Weights of a small transformer language model: MLP 384 squared ReLU.
Each number is 50 + 15 x the weight over its row's rms, rounded and kept within 0 to 99. Layers, rows and columns count from 0. The size before them is the row's rms in percent of the matrix's.

# layer 2 attention value, 96x96, rms 0.111, rows 95, columns 0-95
109:80 42 43 48 55 39 67 51 45 35 50 36 44 59 52 33 37 60 52 26 07 32 51 74 20 06 50 44 35 70 59 61 48 70 70 66 52 48 43 42 34 50 55 84 61 55 47 55 24 24 50 43 62 55 48 49 42 28 30 55 56 72 67 55 61 22 27 48 45 35 52 48 40 68 70 50 67 52 47 33 30 65 53 44 60 51 63 76 49 47 55 48 44 38 75 64
# layer 2 attention output (transposed), 96x96, rms 0.26, rows 95, columns 0-95
095:57 31 77 55 75 46 44 36 44 35 62 49 92 70 67 60 44 51 45 55 42 40 45 31 38 29 54 54 53 58 53 50 50 41 66 57 63 42 55 41 57 30 63 61 48 59 64 65 72 45 57 34 42 66 24 50 32 55 41 51 66 44 45 75 35 47 36 21 57 06 88 27 31 49 56 59 69 62 55 53 42 74 42 42 22 32 55 55 58 33 53 61 34 36 33 74
# layer 2 MLP up, 384x96, rms 0.276, rows 0-35, columns 0-95
090:36 67 51 38 55 48 44 47 75 56 58 65 44 66 27 62 28 60 47 71 75 40 60 23 58 36 30 29 57 73 67 53 48 36 46 73 75 53 58 36 62 53 28 43 41 39 39 46 80 34 53 39 50 44 38 46 56 77 31 31 33 48 52 49 52 56 37 46 73 25 53 81 62 64 52 76 72 60 28 63 69 67 47 59 26 15 58 37 56 42 52 72 44 72 59 54
105:55 60 59 28 56 76 56 57 31 56 31 32 50 39 26 34 57 57 54 41 52 55 39 45 32 40 48 35 71 62 60 52 58 32 80 33 67 35 45 55 63 32 77 30 70 47 36 81 68 35 56 76 46 62 39 40 31 61 73 51 50 41 37 65 58 48 37 41 84 25 76 45 42 69 52 60 59 22 51 57 52 67 75 51 49 63 52 60 55 87 44 62 59 52 67 69
106:72 65 30 50 26 64 75 50 21 58 58 31 52 48 59 36 27 59 49 53 56 51 47 36 57 52 48 37 49 55 58 63 62 55 43 69 18 32 54 48 83 68 53 49 59 46 56 39 62 53 56 54 43 63 43 14 24 40 11 48 50 57 56 64 57 77 18 45 49 43 37 81 44 42 49 54 71 61 54 57 55 81 21 46 40 45 51 60 55 23 58 52 24 52 31 30
090:36 43 35 33 35 62 64 33 70 25 35 50 66 37 50 38 58 34 65 73 48 39 56 54 39 59 37 49 61 57 53 65 61 60 55 43 64 41 35 16 40 45 68 41 32 22 54 75 50 76 47 35 28 45 44 69 47 43 60 75 51 23 54 34 13 45 53 37 20 22 49 39 46 68 38 50 58 71 46 36 49 41 34 31 76 30 47 63 53 46 53 53 51 27 63 82
098:36 80 46 56 60 53 51 39 64 58 55 87 49 27 24 33 30 55 45 41 48 28 76 47 51 22 50 36 70 61 61 73 38 41 56 56 57 32 50 32 38 80 48 32 40 40 44 55 57 38 24 58 55 50 28 66 79 53 60 24 34 58 53 59 65 55 48 57 62 65 59 45 64 66 52 58 53 67 52 70 43 66 17 60 30 17 70 33 55 38 26 48 35 61 51 57
109:56 61 63 69 48 60 52 39 45 62 28 35 64 60 36 42 24 42 50 39 56 45 56 62 37 44 50 32 92 38 70 49 45 34 56 31 57 62 96 59 65 81 75 30 48 44 45 78 40 20 67 69 48 65 47 73 46 50 59 57 50 56 62 60 23 48 38 54 35 48 33 44 31 63 40 26 32 47 44 64 28 67 69 30 32 56 35 40 48 39 55 66 48 68 42 47
083:75 64 40 33 68 51 46 40 58 54 71 71 64 61 55 31 43 61 84 50 52 33 69 29 32 55 35 23 32 35 67 24 64 35 47 63 56 45 70 59 79 84 59 60 53 27 51 45 58 35 67 53 55 75 70 53 52 70 21 45 41 44 30 53 56 37 54 42 31 42 44 47 26 63 46 52 42 34 60 54 38 54 56 54 59 34 69 35 28 34 62 39 32 30 74 30
096:57 38 23 50 55 52 58 38 21 63 80 65 81 50 57 72 64 71 64 48 70 54 77 49 41 48 37 58 43 58 64 71 59 44 45 35 27 42 63 25 54 49 62 44 45 58 38 57 40 40 42 55 76 50 66 93 40 76 35 57 81 55 24 66 34 60 53 45 53 61 58 62 33 43 52 63 48 16 65 59 46 43 42 50 57 25 48 70 39 65 32 41 56 51 67 69
099:35 77 56 64 42 63 50 32 40 67 54 50 42 17 34 40 64 37 46 56 54 47 48 29 30 23 12 14 70 37 55 52 46 63 36 38 37 40 82 00 65 52 54 44 52 70 57 49 52 38 57 49 55 45 47 50 54 98 59 51 74 31 51 33 43 38 46 82 47 62 34 52 53 50 43 54 39 34 45 48 57 60 43 38 36 44 53 47 54 43 57 45 52 49 52 74
088:39 52 29 22 38 61 55 42 30 35 71 40 73 40 59 38 37 30 48 63 65 49 59 53 40 60 40 53 28 78 39 64 54 59 36 50 48 63 48 09 55 51 64 30 58 43 72 71 32 81 55 50 26 42 56 56 35 46 59 33 38 12 60 49 52 57 35 38 25 46 65 40 43 34 22 43 32 44 44 56 40 65 60 27 82 47 68 67 35 48 54 65 63 42 41 71
094:54 60 32 43 35 42 53 64 14 64 54 48 68 45 66 65 31 69 51 27 59 41 61 33 60 31 48 22 61 36 66 62 36 41 50 54 41 15 58 38 56 60 27 61 67 54 39 62 67 53 51 66 44 69 39 46 63 84 39 60 63 68 46 61 58 56 31 24 45 33 66 43 30 45 61 43 41 56 24 41 34 76 77 32 31 48 65 80 59 46 40 57 72 69 46 65
099:52 46 53 50 55 27 27 24 43 54 47 46 49 66 38 52 27 48 48 62 44 23 73 39 49 38 30 32 41 44 41 47 53 48 37 35 67 44 82 02 53 53 65 41 58 26 43 76 40 43 60 60 68 30 43 55 41 37 32 32 41 24 71 64 38 65 57 66 52 49 16 63 47 56 46 84 53 60 40 35 35 47 38 59 48 54 63 33 77 58 39 79 57 40 57 69
091:71 45 38 57 41 47 49 46 34 47 47 52 72 60 52 57 24 36 62 60 23 55 36 43 67 64 58 47 57 67 78 47 68 63 54 85 41 68 47 15 69 42 54 56 76 64 52 64 36 47 21 88 75 58 66 62 29 32 47 62 41 46 61 45 27 65 28 75 80 39 48 48 23 65 38 39 58 66 65 41 28 45 56 64 58 46 44 64 42 58 52 48 44 30 60 47
096:59 51 48 20 64 29 32 22 17 55 46 44 72 75 57 71 69 61 52 38 58 51 85 69 71 76 47 40 52 39 66 36 74 38 52 26 65 62 66 37 58 66 59 83 60 25 43 60 45 47 65 45 38 84 73 52 45 59 61 57 60 42 35 33 47 44 54 53 51 50 86 68 41 38 46 69 54 56 38 55 66 35 37 38 37 55 63 63 47 39 57 71 43 42 47 56
098:40 49 62 32 57 59 46 62 33 28 62 48 53 43 51 64 50 70 38 51 45 61 42 55 50 64 27 45 39 43 43 11 52 46 50 23 24 30 52 59 63 44 57 80 54 50 51 61 54 59 23 62 18 66 75 48 17 75 60 61 66 41 67 39 44 49 44 62 32 41 82 59 38 39 49 75 47 70 33 53 54 35 48 42 62 32 45 80 16 46 62 44 68 32 48 29
119:62 64 50 27 19 44 69 39 54 60 44 53 42 58 51 25 41 58 38 51 80 51 56 25 55 14 29 38 55 40 74 44 83 56 43 51 24 43 51 58 76 72 49 56 50 32 42 58 48 36 50 64 59 56 49 51 15 87 33 59 56 52 48 65 49 48 46 84 78 56 48 63 35 48 40 70 53 61 59 70 41 53 50 26 58 31 28 42 53 61 28 39 51 65 56 66
110:55 26 60 38 55 57 47 50 65 64 53 36 61 51 29 75 37 54 82 43 55 55 41 45 58 67 38 54 57 44 42 54 54 48 43 09 46 50 40 31 46 36 65 47 43 20 73 64 42 65 29 68 59 38 57 57 29 47 46 55 65 51 24 64 53 42 30 87 87 44 44 48 42 54 70 59 81 52 49 56 37 74 81 36 16 33 75 53 50 36 37 46 65 55 52 45
099:36 50 34 33 65 41 42 41 51 73 44 53 58 29 40 50 61 43 48 47 75 39 59 43 46 33 40 47 64 63 30 60 57 34 50 57 70 67 54 24 37 66 39 49 67 40 38 52 63 47 42 48 62 32 77 53 49 31 59 49 22 56 63 67 62 61 28 41 66 59 45 32 26 78 53 69 42 55 40 43 21 30 13 40 53 34 44 57 25 22 41 70 48 74 91 36
100:60 56 87 59 56 56 53 50 55 64 63 47 57 43 31 66 37 33 41 55 34 25 41 23 50 27 48 37 41 43 36 70 99 39 35 22 56 51 53 32 66 46 41 36 54 39 60 52 58 49 51 53 35 63 85 65 66 56 59 40 51 49 73 32 36 60 15 50 60 56 23 67 57 64 48 37 40 58 48 31 66 67 25 68 45 47 57 47 40 42 65 53 24 39 72 47
103:19 37 58 50 38 33 73 39 21 36 43 45 48 56 27 71 88 43 64 15 72 55 62 32 55 44 23 72 63 60 32 62 62 51 36 39 43 19 60 45 57 57 60 43 64 28 65 48 73 32 52 50 53 31 59 49 54 45 48 48 74 60 67 55 39 52 49 62 58 67 46 39 44 51 48 46 44 51 67 28 35 40 60 52 49 53 36 49 50 15 45 40 31 63 94 57
105:62 51 61 73 31 59 59 37 54 39 57 60 35 68 36 74 46 57 70 51 50 48 70 54 45 66 41 44 42 54 88 69 67 28 81 48 35 48 44 50 48 64 54 37 46 64 62 58 59 38 47 30 30 59 43 82 26 68 50 79 43 38 41 66 81 54 33 35 55 49 68 45 62 54 49 47 87 49 64 84 47 52 41 65 70 39 55 54 43 15 44 47 20 53 57 50
094:44 32 69 54 46 51 60 48 22 28 34 62 53 33 22 56 45 50 73 78 74 59 38 63 35 31 35 48 47 65 64 44 46 31 57 27 24 50 58 72 52 41 21 32 50 27 37 42 61 38 39 60 47 56 57 52 15 56 24 49 46 51 59 37 43 48 45 75 76 45 39 61 59 46 24 52 32 45 47 65 62 70 73 48 43 26 56 28 42 31 31 26 54 49 51 23
099:66 55 58 43 39 83 77 62 42 34 52 51 60 56 63 28 29 79 34 51 64 67 67 53 34 30 65 43 77 50 38 54 62 65 63 43 43 65 43 42 39 48 83 50 41 66 63 59 38 25 57 47 41 48 41 48 26 48 62 59 43 22 55 07 61 56 54 58 87 59 66 47 62 43 61 51 50 67 45 53 47 69 63 45 60 19 75 70 46 60 25 59 54 34 61 60
105:50 55 29 43 36 60 40 59 59 40 53 57 59 49 31 39 66 51 76 46 59 26 39 18 56 33 25 35 56 68 70 70 68 67 66 24 60 40 47 52 36 43 54 51 48 35 29 52 66 81 81 54 44 46 15 37 22 44 45 61 57 35 56 60 66 48 43 35 50 35 64 74 52 68 34 54 72 51 74 40 45 34 43 20 58 60 49 36 45 71 55 65 14 43 50 49
106:45 63 23 46 20 35 65 50 43 56 32 57 73 62 27 66 52 52 42 36 44 58 41 54 24 50 59 43 72 60 44 40 54 70 78 56 53 70 56 46 48 60 42 51 48 65 40 42 91 23 76 50 42 24 61 49 27 56 38 47 41 52 41 70 55 44 52 71 28 48 29 70 44 39 49 60 67 57 32 48 59 70 20 52 76 24 25 64 51 30 35 35 49 29 35 53
094:64 45 62 47 63 52 36 55 35 43 66 36 34 61 37 67 62 67 66 53 49 52 54 67 50 23 49 59 58 50 43 41 85 44 78 23 25 33 47 39 60 49 57 51 39 23 72 50 46 21 50 69 59 39 28 36 57 62 70 36 49 20 28 34 56 38 58 48 70 23 48 47 57 55 47 63 73 15 45 36 48 52 20 25 51 55 48 38 32 78 53 69 71 40 44 57
104:57 65 44 69 48 21 31 32 39 55 60 67 84 37 53 78 42 66 58 60 63 30 65 44 47 48 75 30 66 90 64 48 59 53 62 52 57 61 65 38 38 47 63 52 54 75 74 35 52 47 68 58 24 56 44 59 65 52 41 65 44 19 46 46 32 42 35 29 68 45 66 73 50 37 45 54 54 59 58 51 62 64 27 51 36 43 80 55 54 42 77 63 35 71 70 67
093:48 53 23 38 39 51 66 39 64 40 60 46 61 27 33 52 47 56 46 47 70 22 47 77 21 27 35 50 59 57 59 54 59 62 58 55 45 31 57 46 78 41 27 75 51 63 66 68 61 27 41 55 58 62 52 63 65 41 27 44 64 72 37 21 42 32 71 28 50 53 28 46 34 69 17 60 66 68 53 65 37 59 56 47 77 51 31 57 69 57 60 47 61 22 45 74
103:23 99 55 36 61 43 70 67 57 44 60 63 55 53 50 52 58 50 73 53 62 53 43 36 41 22 33 55 45 50 61 59 47 59 69 64 70 55 57 55 20 41 44 49 63 36 32 60 75 50 66 52 59 25 45 72 61 46 62 52 61 45 79 52 67 50 46 51 47 40 78 45 36 82 44 44 42 54 40 51 20 89 65 50 75 46 52 56 23 53 51 62 50 47 51 33
113:66 59 51 44 50 45 74 62 59 40 41 38 55 16 53 44 56 40 84 58 51 38 44 56 63 52 50 34 72 49 60 33 63 64 46 31 41 48 86 44 28 61 44 82 85 26 76 26 47 60 65 68 45 45 65 45 48 43 83 49 47 62 59 56 42 57 13 62 55 44 65 55 49 24 41 45 52 58 51 50 47 56 35 42 47 44 20 55 56 19 74 64 61 43 64 72
096:59 35 25 62 50 70 50 50 55 45 48 13 44 41 15 31 47 42 47 29 55 49 38 45 61 43 56 45 79 67 46 42 75 78 62 40 35 07 36 24 53 51 80 60 40 41 71 46 49 46 80 30 40 52 52 19 50 46 33 43 71 66 33 56 37 74 54 49 55 47 48 62 29 58 47 49 63 33 36 51 64 61 31 33 46 47 28 45 36 41 34 53 62 32 50 67
101:44 48 53 45 31 43 52 29 45 15 41 75 60 49 45 45 47 62 58 34 59 25 40 28 41 38 37 58 47 41 43 53 66 46 70 43 67 22 51 49 66 59 50 40 67 37 41 66 58 19 36 40 28 78 49 57 34 55 26 76 31 56 75 66 40 39 65 37 40 45 39 38 39 24 43 83 28 56 62 67 30 81 43 52 64 53 69 41 33 53 64 76 29 42 39 54
095:22 38 29 67 50 38 25 49 40 71 65 54 53 63 46 34 45 70 66 49 75 40 42 66 39 50 26 35 46 64 74 55 46 45 50 49 48 66 99 50 62 53 36 64 40 52 35 59 72 51 64 63 42 53 37 38 55 44 44 40 38 23 59 36 61 41 51 52 29 30 65 89 37 19 48 72 42 68 32 41 45 54 81 48 53 51 42 62 50 53 65 71 56 39 48 53
104:49 50 34 58 55 45 63 51 56 38 56 37 68 46 44 54 40 52 60 58 79 26 47 33 59 39 35 24 63 63 49 50 48 67 47 28 46 39 47 52 71 47 57 28 50 56 49 69 26 46 22 54 31 26 42 53 21 86 36 63 49 43 51 74 72 42 29 49 57 22 49 27 35 69 56 55 30 60 41 43 38 81 20 48 50 44 36 73 32 54 64 49 87 48 37 72
100:63 66 56 43 54 37 56 27 27 60 33 52 66 21 58 50 27 48 54 69 36 53 65 68 41 39 52 38 30 87 56 26 57 69 52 35 34 57 58 29 42 70 42 54 99 53 57 57 33 52 47 53 64 66 87 67 36 39 35 54 49 50 42 55 37 65 12 44 66 51 65 37 41 40 45 68 54 67 68 42 23 51 32 47 52 45 46 65 52 31 67 65 38 62 43 49
093:79 63 40 65 61 55 64 45 26 55 64 57 65 23 61 75 39 38 44 80 68 46 63 39 48 30 62 33 77 64 51 52 52 67 38 43 52 68 54 61 44 74 42 54 39 57 64 60 69 38 76 33 25 28 33 46 37 56 56 29 71 39 47 31 22 34 70 59 57 49 46 50 78 42 42 65 83 66 73 48 74 52 28 46 55 44 44 67 53 61 33 45 75 52 48 60
# layer 2 MLP down (transposed), 384x96, rms 0.261, rows 0-34, columns 0-95
094:67 66 65 74 66 21 20 47 50 44 32 76 35 49 52 55 47 61 45 65 31 38 73 50 56 49 72 68 47 72 37 40 12 63 25 46 60 50 49 37 55 38 16 43 51 55 30 74 37 61 22 38 47 73 60 74 35 56 44 45 38 37 55 54 30 40 57 38 46 42 57 44 51 24 61 66 43 49 58 58 83 52 51 68 55 58 67 21 55 46 54 35 49 64 31 67
105:51 47 71 46 35 71 60 79 89 38 44 76 40 52 32 67 83 61 61 49 48 46 55 55 50 32 63 53 37 28 44 71 43 65 52 37 66 59 56 52 56 31 55 60 59 70 65 46 63 53 40 78 47 44 63 47 41 54 86 68 43 36 57 24 41 27 45 32 79 62 64 36 27 70 52 32 50 66 72 53 45 56 28 58 47 65 71 44 38 60 47 49 24 24 52 59
103:59 56 77 56 58 29 86 53 47 82 53 23 50 36 48 54 46 44 65 72 33 71 35 57 50 14 40 53 50 33 56 58 42 62 48 34 69 71 45 27 34 32 56 51 56 56 28 44 50 60 68 42 66 45 56 39 44 73 52 39 45 51 94 31 41 61 29 69 43 52 31 47 35 54 58 63 61 39 55 53 35 35 62 19 58 41 26 55 86 48 55 61 48 53 60 33
089:17 57 51 75 65 34 39 56 27 90 54 28 28 31 47 57 59 50 43 53 36 62 56 59 59 55 49 50 42 42 30 63 26 13 45 70 53 55 53 76 67 62 53 54 45 58 44 54 52 78 45 44 49 69 33 53 60 01 63 53 49 31 49 60 48 77 57 59 38 77 37 47 53 32 45 42 36 43 57 43 26 51 56 56 45 66 74 52 56 55 53 46 36 52 17 30
100:57 44 20 36 75 40 69 46 48 72 52 67 49 43 72 44 50 66 56 70 51 80 50 44 56 58 69 40 55 51 53 27 30 30 39 55 50 59 79 41 77 50 13 43 18 38 09 36 38 61 77 62 44 53 41 75 61 72 51 74 47 53 49 49 57 64 35 61 48 49 37 67 28 40 62 84 55 43 59 40 67 32 48 45 58 43 41 36 62 37 46 64 45 46 33 48
112:43 09 36 73 99 45 48 54 34 75 40 51 41 62 66 50 24 38 47 61 37 57 50 54 57 55 38 50 67 33 69 52 48 70 52 52 57 70 51 45 60 66 73 31 46 52 35 62 20 42 67 59 50 18 42 53 46 39 62 37 29 58 41 51 72 51 70 41 19 63 41 27 28 70 69 49 21 40 49 67 52 48 51 56 37 52 47 47 72 31 62 54 42 43 51 37
093:67 48 44 57 58 39 20 65 39 60 53 99 55 55 33 41 48 79 50 41 27 44 28 52 40 78 61 54 37 14 51 77 54 40 59 45 57 43 57 49 46 67 44 27 45 31 68 54 52 65 49 47 53 79 59 30 44 63 59 54 63 51 54 70 52 33 45 55 31 35 60 44 18 30 59 31 34 37 64 49 66 54 55 42 44 65 76 44 33 52 66 37 57 35 60 37
098:33 65 45 82 45 56 49 30 35 49 82 55 46 27 34 60 54 64 69 49 46 69 66 66 55 60 52 54 60 18 64 22 56 47 36 14 30 73 64 32 51 25 32 41 37 55 35 70 22 55 54 44 43 55 68 45 68 43 39 37 70 54 26 62 66 53 74 59 48 74 39 61 46 49 80 46 43 46 35 27 67 24 37 54 39 56 29 42 58 42 49 37 52 42 48 52
105:46 50 41 63 70 68 51 34 52 42 71 55 56 50 64 77 57 43 53 64 42 40 45 54 63 54 77 51 18 30 63 40 55 59 39 54 63 66 47 40 51 32 51 59 64 59 39 57 36 40 38 46 15 61 50 36 45 00 40 74 47 43 55 35 31 45 63 40 49 66 34 81 61 38 47 34 36 65 36 48 45 53 27 25 44 66 60 63 52 51 68 37 72 31 51 29
091:51 62 58 51 48 36 38 52 55 88 44 43 52 44 36 43 56 30 51 37 49 67 42 46 32 33 38 63 42 33 66 76 43 53 53 58 47 42 58 70 09 33 54 33 43 71 56 40 48 44 48 47 38 61 41 54 27 13 35 44 38 53 22 42 48 39 57 55 63 69 11 57 28 35 24 32 61 69 65 66 38 47 61 81 63 57 33 17 42 58 40 71 40 54 54 31
091:50 52 35 43 10 90 81 72 68 37 61 41 40 39 49 52 64 38 64 31 27 45 71 36 84 55 36 60 85 65 64 52 59 62 54 51 69 55 32 69 47 44 41 38 57 67 52 59 36 44 76 52 60 50 54 59 67 50 54 53 35 51 42 72 65 43 31 62 46 66 39 42 39 45 38 60 31 64 67 25 66 21 30 72 63 72 69 43 53 64 47 46 44 51 46 55
101:54 64 66 71 61 67 51 56 42 55 46 40 42 46 49 42 54 37 50 82 25 42 56 50 76 26 31 49 65 43 35 38 40 47 37 53 30 51 58 66 38 19 68 38 48 52 58 55 44 69 16 51 55 30 45 59 51 06 39 32 12 49 44 37 57 55 52 37 15 34 08 60 48 60 49 54 50 69 50 41 36 62 40 61 59 70 64 34 73 50 37 54 53 47 28 42
091:20 57 66 60 45 51 33 78 69 58 65 47 27 50 41 36 63 62 52 55 62 31 64 51 73 53 51 63 50 61 56 49 52 42 58 66 55 49 46 60 44 73 38 50 27 53 72 18 78 31 24 87 56 41 22 78 55 30 55 57 47 39 37 53 77 41 70 49 39 57 18 48 35 64 55 41 59 50 38 64 54 78 64 70 69 73 43 32 60 63 53 44 39 52 48 31
099:56 43 42 48 71 50 46 65 27 60 54 31 35 80 56 45 60 37 59 28 39 68 27 49 79 66 37 46 44 69 22 57 69 78 65 35 30 32 49 64 45 56 99 72 50 55 40 63 53 61 61 33 33 66 50 33 46 55 64 47 66 41 70 36 89 36 39 55 52 61 60 44 54 43 51 42 46 63 58 67 34 44 47 60 47 34 39 49 16 61 59 44 41 51 69 58
097:59 54 57 71 96 49 44 47 54 45 58 70 30 51 56 54 60 42 27 46 73 52 71 33 56 68 64 39 37 39 29 68 28 63 53 58 70 25 62 72 38 59 13 63 44 74 48 75 46 57 75 33 43 22 43 77 50 39 49 57 71 59 59 20 70 32 43 44 44 64 54 27 47 39 51 51 65 42 48 50 54 44 33 68 26 43 58 50 46 49 29 55 39 67 40 35
105:39 27 54 40 57 54 52 53 60 48 54 99 31 53 74 50 55 54 25 44 64 63 52 20 46 67 38 36 41 63 56 27 60 29 19 47 64 34 46 36 29 46 64 64 66 47 26 20 27 31 36 56 53 70 36 54 40 69 57 60 37 44 56 60 20 34 33 46 72 41 67 51 57 54 57 41 58 53 55 47 47 83 54 47 57 62 35 57 54 63 42 61 65 42 35 53
106:36 30 31 59 82 63 53 23 83 53 55 38 69 49 57 63 30 26 69 41 36 52 49 63 55 56 29 47 52 48 31 60 60 64 42 43 18 53 37 50 02 43 55 29 65 46 42 65 37 43 29 67 50 28 26 58 46 21 55 31 45 40 50 78 58 44 67 41 48 57 41 45 33 71 63 52 63 47 74 41 40 67 51 45 45 69 79 43 55 60 31 46 61 47 40 58
099:61 53 26 53 48 60 47 19 64 56 47 75 61 36 50 51 45 56 56 44 58 75 29 43 37 22 40 31 38 46 39 59 60 39 44 71 49 45 34 31 72 53 07 34 51 58 44 27 70 59 43 35 44 66 49 44 38 64 55 63 76 68 55 41 31 34 31 60 28 54 45 54 31 24 34 41 39 67 41 76 60 60 48 28 53 70 23 36 59 39 70 47 28 21 54 35
098:52 36 66 68 83 69 13 32 60 58 57 57 33 42 68 26 53 25 36 56 42 38 56 48 50 39 32 39 52 38 48 54 36 62 20 65 40 46 59 49 33 56 13 49 52 48 45 53 58 26 55 45 53 80 30 51 42 54 56 34 74 50 60 36 42 27 44 61 47 53 45 69 26 46 56 59 42 51 36 62 69 27 81 28 76 47 57 44 41 57 68 72 36 26 71 40
103:44 58 45 65 60 66 56 29 32 47 48 04 51 68 40 59 73 32 64 36 55 46 53 50 51 31 44 68 41 37 54 64 38 76 51 63 50 51 48 56 28 38 69 35 45 36 43 44 51 48 11 55 57 56 42 61 51 63 37 20 66 35 68 35 56 62 33 51 69 21 23 56 46 72 43 45 32 38 34 22 53 53 59 68 51 57 39 72 54 33 72 47 86 65 56 32
104:39 43 53 46 31 71 57 32 28 45 43 27 06 53 49 77 43 57 50 21 39 59 67 33 58 81 45 58 61 61 44 35 46 73 60 44 67 51 48 57 47 67 62 26 44 54 58 28 24 29 61 57 65 24 56 49 65 75 51 60 64 44 53 54 53 41 58 53 61 36 36 61 57 50 54 34 72 47 51 36 53 89 30 89 69 66 51 54 64 40 63 71 41 42 43 61
092:63 33 56 54 63 20 19 36 77 61 53 88 50 37 66 78 60 58 41 67 62 53 35 64 50 53 82 49 42 70 58 56 41 58 40 55 69 64 38 46 62 42 10 84 48 53 43 34 72 31 61 33 18 52 63 40 39 47 37 48 45 42 38 51 45 66 25 67 66 55 44 62 56 51 60 46 63 40 58 52 28 50 51 23 26 65 35 55 54 46 54 58 58 55 70 35
098:50 36 43 38 66 66 36 57 32 54 60 78 65 51 41 33 57 53 48 08 57 31 44 26 68 46 49 32 54 21 45 46 37 56 52 62 74 42 37 59 75 44 47 47 52 62 61 56 41 43 55 53 55 48 29 34 51 39 37 32 38 28 35 68 79 19 37 32 35 24 31 58 42 36 51 50 27 84 52 57 76 91 60 49 65 71 42 49 39 57 51 62 50 45 50 40
100:68 48 60 58 43 22 53 40 38 56 46 36 36 71 43 65 40 52 58 70 41 60 55 34 49 41 27 31 71 33 23 80 57 56 62 33 57 32 52 50 38 51 12 68 52 64 41 41 80 63 60 47 86 49 50 40 55 50 41 55 54 30 89 49 51 55 50 37 48 36 41 54 67 49 38 42 60 34 80 67 39 91 67 48 32 65 65 52 57 57 55 29 49 59 41 25
109:15 44 24 58 39 73 46 64 69 35 55 40 49 71 69 54 20 58 41 39 37 75 51 49 24 46 75 48 31 04 45 21 31 49 60 65 61 54 45 40 40 66 65 47 33 66 67 30 30 43 59 47 48 45 60 56 45 43 51 26 49 31 42 55 48 52 81 60 51 51 62 31 64 74 62 40 21 33 41 78 40 50 64 41 45 42 49 34 46 34 40 52 51 53 66 45
098:51 31 71 46 96 47 46 57 47 44 52 13 56 57 40 57 30 62 41 37 07 67 23 65 46 35 65 56 56 49 74 57 59 72 35 41 51 44 39 47 44 41 52 62 62 42 46 53 32 46 38 79 46 37 55 50 62 30 49 46 54 55 23 54 50 25 61 32 54 18 64 38 36 42 59 49 79 40 74 55 53 74 17 39 67 50 53 57 54 47 67 34 69 62 47 51
111:53 64 68 63 79 52 50 42 47 61 61 57 39 85 57 50 56 47 68 63 52 68 50 42 62 57 77 44 78 48 61 54 39 60 69 49 53 77 44 53 33 25 47 39 57 23 52 39 33 51 89 52 46 63 49 55 36 36 57 56 48 50 52 49 67 78 35 48 81 66 58 52 31 42 56 49 63 82 63 50 40 18 38 73 25 52 40 43 70 56 41 66 70 25 74 40
096:27 44 65 34 59 37 58 84 29 66 43 44 39 76 33 48 40 60 54 53 33 66 48 31 86 38 50 51 36 46 11 60 32 44 51 35 48 64 55 34 48 56 57 77 48 50 70 43 45 75 73 38 57 57 33 52 86 23 53 73 73 49 39 66 44 81 39 59 54 48 49 44 58 32 60 45 32 50 51 68 57 48 60 60 30 47 36 55 39 58 48 52 20 62 60 24
089:54 42 47 47 52 19 48 56 44 60 64 86 56 74 58 76 21 72 64 31 41 39 57 50 41 42 40 52 40 01 70 52 84 70 61 42 48 44 24 56 36 49 10 48 44 73 46 57 61 30 36 46 45 38 40 40 68 51 58 31 34 37 44 43 58 40 42 57 34 40 41 54 48 55 69 40 52 55 55 56 30 60 52 65 57 60 76 62 22 71 70 37 42 56 57 47
105:65 51 46 56 50 58 28 77 52 64 38 76 42 42 53 21 39 53 46 54 56 36 65 53 43 48 35 23 43 11 58 75 55 93 59 56 77 83 37 71 65 56 16 54 55 35 48 50 64 74 62 53 67 42 44 59 58 72 44 40 34 38 41 55 51 57 55 62 58 51 61 48 71 44 23 31 55 43 46 63 44 37 64 61 60 55 29 33 57 27 63 42 31 67 46 72
100:50 26 71 43 70 49 54 47 68 62 46 05 34 43 63 62 43 40 42 35 25 34 39 52 40 42 59 41 41 43 43 49 75 41 43 42 65 49 56 63 45 55 43 68 65 68 41 86 74 29 53 40 56 56 62 43 62 24 42 47 45 61 82 26 45 46 59 29 43 34 54 57 64 28 83 38 48 43 26 48 69 68 54 58 51 65 46 40 48 48 66 55 44 66 62 04
096:44 17 40 29 35 69 82 65 47 41 54 56 63 59 30 22 28 49 42 42 36 56 59 52 41 51 55 34 55 71 80 71 36 50 55 49 63 55 56 40 45 44 64 54 39 30 42 30 54 68 36 49 56 49 60 41 48 40 65 57 56 45 60 43 84 47 50 28 37 24 90 57 75 61 48 46 61 46 29 26 58 41 40 68 31 53 41 26 57 48 31 68 77 51 49 16
099:43 28 69 58 59 52 49 37 41 45 46 62 56 56 70 50 48 50 51 75 27 31 34 42 43 18 46 49 33 62 45 54 28 46 19 39 55 54 46 34 65 67 29 56 34 38 57 56 53 43 24 25 35 31 58 50 53 86 66 42 65 47 35 46 47 14 42 51 51 52 47 67 26 22 51 53 32 53 31 71 79 43 39 35 56 39 56 28 55 03 41 43 44 55 36 57
103:53 13 64 30 96 48 59 51 65 34 49 40 54 53 56 49 56 29 41 10 49 58 45 40 41 26 50 49 47 38 59 60 33 42 60 34 50 59 25 42 45 33 42 49 38 87 23 45 07 70 38 32 25 26 43 36 44 46 31 50 45 49 40 48 60 38 51 54 29 64 60 53 45 52 64 53 56 56 51 34 42 56 26 55 63 54 50 23 58 69 66 74 44 36 51 45
099:54 51 40 46 31 25 47 57 70 75 48 46 41 20 49 39 82 64 45 53 68 48 54 65 42 46 81 62 65 76 45 70 11 51 50 20 39 69 39 67 75 64 24 22 33 50 61 40 67 75 31 67 51 51 48 48 29 61 26 42 55 47 45 48 70 70 61 62 48 73 32 53 37 47 51 33 32 65 65 49 42 41 56 36 60 61 49 34 69 57 35 45 47 56 64 48